Weights of a small transformer language model: 12 layers, MLP 256 ReGLU.
Each number is 500 + 50 x the weight over its row's rms, rounded and kept within 0 to 999. Layers, rows and columns count from 0. Numbers have three digits each. The size before them is the row's rms in percent of the matrix's.

# layer 9 attention key, 128x128, rms 0.131, rows 109-127, columns 32-63
082:466469503546527535574566469551460492527552496427496491475638547500550523369542517421469489469502
091:479561441472496599463505547422528486486553462607583492459453462543434472502461547605480532504481
079:497542598492472462489509434517444494549477492437428477539571492543671467461546516522561515527476
080:537457585472527487535515430500416513513516488392503499581586516520638536421533448438479560459507
084:403482484465499559468543457517524510443453477585536424470389495525380495544484401534406450458486
079:555490557561491529578426455517448499493482475452533525556525470546553483477477466584491524535521
080:488496420489434554490529482494546483484482535596534475440375497463405479566504574506503455515511
079:454534517412431540509558566555581501487427486528498521439442531496437473442545544509467482495429
082:522495615540484460527448423473439482577520400449500478556500536535586511484413460565484471486482
083:492533465452473517458531514501542481498463535591520493464418481475422473601480514594558490485513
082:461521471490491509465499543564601515484493542534507464468396551451393485533437518560560507473441
073:530469535449486394526443466605443498500533450440444514468500401564528506489452504436408473529472
080:494485517439463496477500508517578510485448508550543526423468545490406522545425524611557530526448
076:512504527521544466537449454384431464572513499488523516507504495547532475468525522516493529455534
074:482496570470510515486461410483406473522471495387503517514638495528595481446528472416522469534487
095:543544589509531512497447500546560497547477617418510524538688522427568463435505494438504541509485
078:546481561564561559575484513488415498499495482426477523524521506552513486403566530401563541525548
085:435500486485494528553525473469574476482565521574623472469406568503439532571520563530562562470390
084:508533481538490549581516451571470487522405506391566477559625460489597491418502447317532459515507
# layer 9 attention query, 128x128, rms 0.142, rows 110-127, columns 32-63
090:580528499493362472471474539526544422553525471503509582525515504475414551544506540476491514507480
075:560374515473552521510504511522481427502498424518486534551496416505435517415494472490481528609443
068:507534558439443566445454546490466517511496363492399488484486437516516481496462507628508437488458
088:489511510622534506448536547448469468550580502539471475492474490445540458496534428522501462442451
079:509449484507581531498511473514450370561543391492607504337509444377530590474494483567517425479493
074:575476492511526499486473423503473475546485479503517523469532560512597557513494439451567570389367
076:546466458524427574501496467502568472446539528532420516514475586495526577524539475448520596439381
085:504527564596527519437502533468407407552580440378456521429494390394511521507559467463525456502470
069:527402454499433476561464447588549535519469580542541571534541488511438484504538413407539560582452
068:515548499461479464453483513440548574423584546486514511519535578581570503551537483440492570520458
075:459470563513448532562497493564622563487439707510542445458501526483500474552498532492524571508429
071:538508500580489466447555542559547589397547507444503448510540507526443476512639511388583546447495
077:451501476618564475583494499543417423565555514458485604479432432450464475486461564488504407404528
070:501511502570513463509523461501521392503569536422486631476506519483482530454508610469591484449457
096:527482471519466498467502502471551560360496526466419491538510515591493461564497517404456478536580
072:507545468520506486435449513525461552527515406473470442467435462445544559465480574607510392503505
087:611581461537467450457527470481530572467495519528458457552488487525494538527562480449518460463502
075:536478511486477487532617500556576613463538581506480469466521572459560429527417530458521506488469
# layer 9 attention value, 128x128, rms 0.136, rows 96-127, columns 32-63
081:432547488479477502447577468597596523488492487450508461435511492569468538443481564512539561540479
093:484556525490453454489531460532584498461524459489560506535482512489496510427459538531482411477508
077:491526489548407505500523586452607509486481506505514539540426497542411522531486535523520597531518
092:486470458456436588465570398528523578521453460474485503509499504548480524487530447564411537504453
085:483408467392550580544569571549525502483434511518525460516474534574475475469493572522412437525514
084:487541473479527543445455420401423465487482493562489563504515525437512501408590430499457527558451
082:425401583438444574512438457461559505558466576593486474472504419615469515463435453577458567487447
095:505489551527487547587313514460515499519437577470415519526473410546522425493468548483510527439526
073:508575404546542470506510582406497536439458431454598538462461494473484522506546473528519500536416
093:436493515449543525521488456497508554502448532441470567458502462491431478466497458499547551573425
089:489550582618506517522507535553477441558587454447390464589510524441517451528448477519528503587520
104:400538492405566582459390475480568508497476581513466493375478454501609446508522431475510541439461
080:557418508435479466572425519338454525473506579518470501460461552513533479538485449460547472409549
080:508411474381556545514581508601559469552434591517544495441528470623448476488527539501502533475502
094:404476455411550566398612465564545484516534518520465492385513549541490401548541469547444631485523
093:476505550395522519459520481528627511421457475485550524488492449540461543457489553530455439503543
085:510413457455593533507579571566552501493434580475567486476529488577470426495506519504467509430511
095:421427506472510520490559467524491520480535469498511352561459555533528441434459461514511505580471
079:488543508572501423487607492602541531538565472457511518508533493452425519532470526486484528616417
089:389499518427496551420434471556545454476398408491489522485516468434500510423498407544476554496536
086:553536457459455492607455528419444536502507576487540526464491442481583390508578508512535383453505
091:442452411519522604485579463627482557536465523497466450437506549568513420447526466468505529540498
071:530523431463483485538486588407596450421470519478511578547423522537378510461494559471483549517467
085:457487522589497632555459447560474486476462465471424464507534531561548479516475543460528475518556
084:520551493522636437522488556459564444556454524538545424561481523506494391472486468479522594521468
099:525549542574503499543380511428448483505508454552506450603481505499548539460489519486525423465480
090:570453368505547485516599516427531506440502454539489508475424650459480456463544479446489486608485
073:568502480586460533516527503517435429556523532540515437569516596453603432530496504456513426494494
075:503528491484564530490392538369503534439462498487599529580469525406525461427593453456558567540497
084:457498495516494598495549491638444484532470495502508418538558477496509442495496480494531402551446
098:488490462598457573527442527586451551551466495456515474456520421513460442521486539469521536457547
093:505524636525449390556433608481464375631528527479440472494513474417535531527369490488520503436478
# layer 9 attention output (transposed), 128x128, rms 0.134, rows 96-127, columns 32-63
081:502459522511560555508436546492330428587418420499533519474525448402558526514473489530483478502526
092:471438421516533519541479589491423431492505502458510543441425433509527495560447548536554438492542
077:535493516499512432488398469524356489439479510539469468475567505557556489492506472482440429534426
087:562482569519549459469525479436498503507531508561460440496550552514627452535502482519443542525450
080:542467535580530433474470599455445499473555559507496521524641466426609467483529445485529511521359
083:408510554455474481503557406490592536537530504475486433575462486573485493523457535443500512474514
083:544567520568514495528604430458582533470568509446506516553552557456559480545556443402502515455429
093:555553453513483516465543451492531560485565483459531524511533532483528541481545401448521515404475
074:419457528506490473522360522558415525464493532529505503513574443514459458500502479479512430555533
087:551555535564444501483524500493539478485414541606600464477563572570632540610556503462462544432444
081:482421471400510565553442493466572438566498437488447555459488444483437589436477580484473486484533
091:540590538504519493497502526416547481454435441526565395508555584577467487562426454548522490492495
080:498574497562488470438613398530581573456499581543555501553496554565482483542504459457489518521521
078:561472522581443476473486551495399502431463534530459556498571495424622453556543434485513514535373
095:566488557508505518497497464464525472511451510576466428496539504408549483527480457562475512557462
084:492465491558518497531446563491359441522499443453541555449561461454587474545476467493517469512456
082:560479502593454467464477557504392485449499522596475546493514489490582470481523419533544486501387
093:498519464509623507583505440416575487498560613486514494482492486459492597487498484534557502404455
078:460474448462522580549495580547446401573429490482550523415543425448530565520514579504545481485493
086:492476521526473548605504441428528470511508502538502494471384465467460512554502473480550509509478
081:421493495528461481374530441509550557479504460603512531474482471571451468486529480503445558524484
089:536507540521510497500560435445479502490509529603502476502445470483560531516525456539500542464420
068:551459491545459457450442553550393500471461552421469437546630488476517481510516527435478466550486
073:546479491460526521444491441473534580457583459515436525504433494435514570418530467576449566463501
082:434454481567349543601507496529524489531472485584414511522431491473522564498483501463470533525454
098:427510452487528491567482501500498555499589520415473553527461480517466522433476502474536509455547
092:488424548515442451469472467523455508485470654581452447530575424514520524519518548463513517571444
071:490448458442467481512590413526572564531543484495434501516365482530406522470513611525498557494518
074:417505474515448496558465447490491568505510559536449435524504459541539538481489412453499521441439
081:471478486469527523576535554458560524535583438484510558519424467423406563479506541525513525457497
085:556515513478512509446542488518483570448545465511509523523475506444494566429507449533503506429498
090:503492483410474524544516468537620435461495447409452536524406576565367522545501540463479462490557
# layer 9 MLP gate, 256x128, rms 0.148, rows 0-30, columns 32-63
106:465505604475440462502423499477606519513404429613440519541518523514470519473440439530435537446530
104:463505497478482441532468535437560503496427467505522388468557545432555503446531495482484394514573
094:516481450441484559511453429574565495476439437429524433531467520454529465441540426421621517591437
100:471487550550443543431535551514570497457529544447544379518494526587481542490507427479439509506504
117:448554487484493538522466570484556519551543505490487525522439463487549498466523565483528563448557
102:524486516504462560501510531476541529557486410443543496411496475510516453448473445535484487468570
102:525397486492480563625517599530529466498573531511640520478490547540480495571495466541512563470449
111:479502629396492448554431449455482422501472487607434547496487485438513470508460467490504464453497
106:402564467500481485467453582462508606603503469473503557446445447484554558457406511509464551547457
090:401434502463547468467524532424406460612524478430559583494456458518480514526565522560475481481492
101:458513487483453499533532549555493507500372526571454502594493464475564424583539612513529535442455
107:467513574555495500548535622490534521467468490491433483460446562501518487473520460407512557473564
087:550489506458529524526559499565542531452486538473491480450483476575462448532485521467508579451418
106:444438512447547515457510513554534484433457545502425480565498552529551410503551563591543594518581
104:541556511518425457485480595484576361491500453521444503483424384471528418535451554407484423590472
105:496362506528500535580539492559497543531504444566526457495529519559447502452420644471431500519525
095:546565594550528399490410498504490491539519551491379449480494436432500464573533463498472382476504
095:482474513540519446522491496467524521482485519461468439558485488442566565485454517514508528590484
087:525528449519471506496489443535568529463470517439504496466480530475430519579415516587455517620513
107:453535463548502587451499565477501506600351494458453468489455537457525503455536508475522544533503
096:420454463427458556601447434453453494512517552512561575430466419542537522545466489528511407429544
075:548512540515582566424536434376380455551463519520564530425532439435444515446502478547489450398585
096:504436499469467581472519539473490487511400564545513536482439555511470554586545527501409618482506
109:480449519552498559528534493440539496423439494499509503500493545458397503534582485544455462528536
098:335518548511532488459459561469517518408455433526448401567480446475486517443492496414422406527519
102:459450565553493470527449479679478506573427470492493493514576492547473462526518449555428584566511
103:504433553433448530478519444494551502446474510480479518532591518484400516478404580384493494551484
108:499500475519500567460447551455604479451519472545448470514503493456521462476525472485500542409517
096:514460640525490452488429387416520383321576528515511537444517487444531461477482440570466459450488
091:456410565431543477427433441481458424445443465422537334458483459525563450520540500507527522489522
104:465460555509466555479497470480458398584524431542527556479482445391587413504544454625450511391480
# layer 9 MLP up, 256x128, rms 0.157, rows 0-29, columns 32-63
106:451521571550518523524445577451554392411478546512444421540498511544475464509484519455429569532480
102:542473491505458511487492555502507480516467428534561546396516565499472589388470534433463405490517
096:496562504439451444531537566424460571502457455534532530492512560548507593492515552574448526463533
095:629440393381437521526510544558432497575548472488470515541425567416531533557514530423523538541512
107:472522520521344373438523511515533540544501523505510405534585562545526449515550519431464433535474
097:546505552524465537523586456500534557521483421454530516402501424515560448516448436574488527475553
099:502539509521416501510495476518506488547443466513444416579450503510485482460518541387482449520530
107:484460516538531531481564544521482471422526485556630582527516443440566499602498533498478554449576
110:610439512485491546483487492531496438540481539499470470464516449564470577535513442532496441476517
090:504601510553528486437556478479519502477544420504574491490435524441497480480482504538508551503480
112:488500463435461488528526555556528572524519514532588540465543594484322599462496415472456519527509
117:462513480480503418531499531448456505581537534564447560461519470502540586427429464474565487497430
093:485486568418500462503438515478512521549485530536523505539479575419493543467470516558547500564623
107:439589483525574543454570586454412421514585527386424470465456477471476432429553509612520537527486
111:466444517549485563610520505547508577546467494463503531596541511611420521429520522459560522480487
118:438537472419427552417499521497526502499418441471488471484508545424487518452494491542585446493513
087:557455466469518532449449531446509519485498491496361540505436528506457508414503559555605488572487
084:516530530434529522595509437480546468501491540475419447543581481502524502493524491509409472456501
082:489535551587619462567496537512525468506456517486495536526443509528461386454468474538529511553560
101:553518544501451428537544576445526561622421399491480533494441589555477477532485519469506491429471
098:598463570491517487586494453492505509501477533482499573482526506468540468539522489452597501531501
075:508451516507478488510524589592555618494511454465408470584528603442530526527496542454486568589409
092:507563507596489479572436431517522490510380599477452535509517442542460467405508524547504471539495
107:520459492468515460595520402561567475537399454445484477626504545496461435526549503457547575499573
095:506565526570441449469521571523546533446611505576535471538563429514478498549493516490539518512526
101:538513479563482497505395498455544407536501575507409491551627536464546433547528513545498408548512
110:477522496503583547516609528449492492464527432434623561535493542463496504416539511511586383484475
119:398485515527470570456508505435502494479526506534462450623547537458469386454476447564513487585451
086:472493496496519405440559436532473512507481453446495551512475461542481609398456473482497381583506
085:457612611506503520478456475508445458547499600485571524426497433489555593578522441460465403473576
# layer 9 MLP down (transposed), 256x128, rms 0.14, rows 0-29, columns 32-63
109:469570468493517486449429466530425568574457478541498454546501494508481517459464532545531508388473
104:568416498543521503521481508591509498478456526497463591474469469500461512462532551492597547456496
097:544490406488524426442484523492476431566520457552581619509498477441447526509498465509452442522469
102:531434511458604518491455654399551420524557429424453466435490472567523439434438551555482530507504
112:417361584509520540614449552407478491494448549519578534493519500572613464577499495653479432557529
096:388474430471517463455544519500448470460477566489450529548502577508447459539515515501520452488496
106:443541561502538532563438493452604522517533519546524460502421458479547525539598457447450353503532
107:400549562473496454497544536495545538527466538521561474582493440498496607565431526510429475527429
107:469420526500480502463479533375451512401482624543556488582520357379448482528438510481556612459511
092:393453428536512474518470448486477576498563557468537439529464468528522482506470494476397363482540
103:449574576501479498526512445500592569494469561536465470506539465449464516476483504455393448452463
101:454570501548553534547421490505616487472470384546489502498478533472520459535509463523460546536536
088:412507529525457535539509445508503505453413462493519466543510528477492507522487523515490488539578
111:493514478484445496476472472435504577459510521534474502456513488462422436530584525525543497457600
103:429495476511504521562461570479520465459471414486526462503546515513541560471472530374493522428608
105:537505466495571424497476512538504426566496497379505518464434575549599517453517485472578535448427
095:437531575529453417471549541443502581513488512360604475473542544521485515557562478497424477485539
089:433554542502507503444463560448448482575521431499511463572468530460452471468467458486557592479519
090:545471395466406483393516558476539511541402560591432524535463486461506547475479495516410471530540
105:553565476396517487455468492467521516569486533504537494598615555496448486510547448506528596510506
097:469523533453492527413512512437608601482504437580514487430598593527520528540462471605494516523509
081:530510531521522549513534457481483426548498526479550549482443492444481469497516495459510491456490
094:451427504382561480478511507459544482522381446451522547477465550531456515505484364539502544587428
112:499539580485396500543563507478513562550453472458463477518523433436557520559520546554413494525475
097:564452447556560484576465461511578559557479388503540474500516499531462439516520450539594519465575
103:448447535581567487418396497485529439508482523474540567499547531549526465534520525551448506532529
111:434434521584388474458455489520495590425554557462511528498439584545446560521523517552456473504447
101:473536515510499532439438493426522525540550520518466553573536459492453506463492432442482455403475
093:439550499487524531445545522470437538597556440580449588550543509485571426488413618488532577510487
093:576428421567440483474514530497596537555495537564490458572596525471549502432469478487624543446537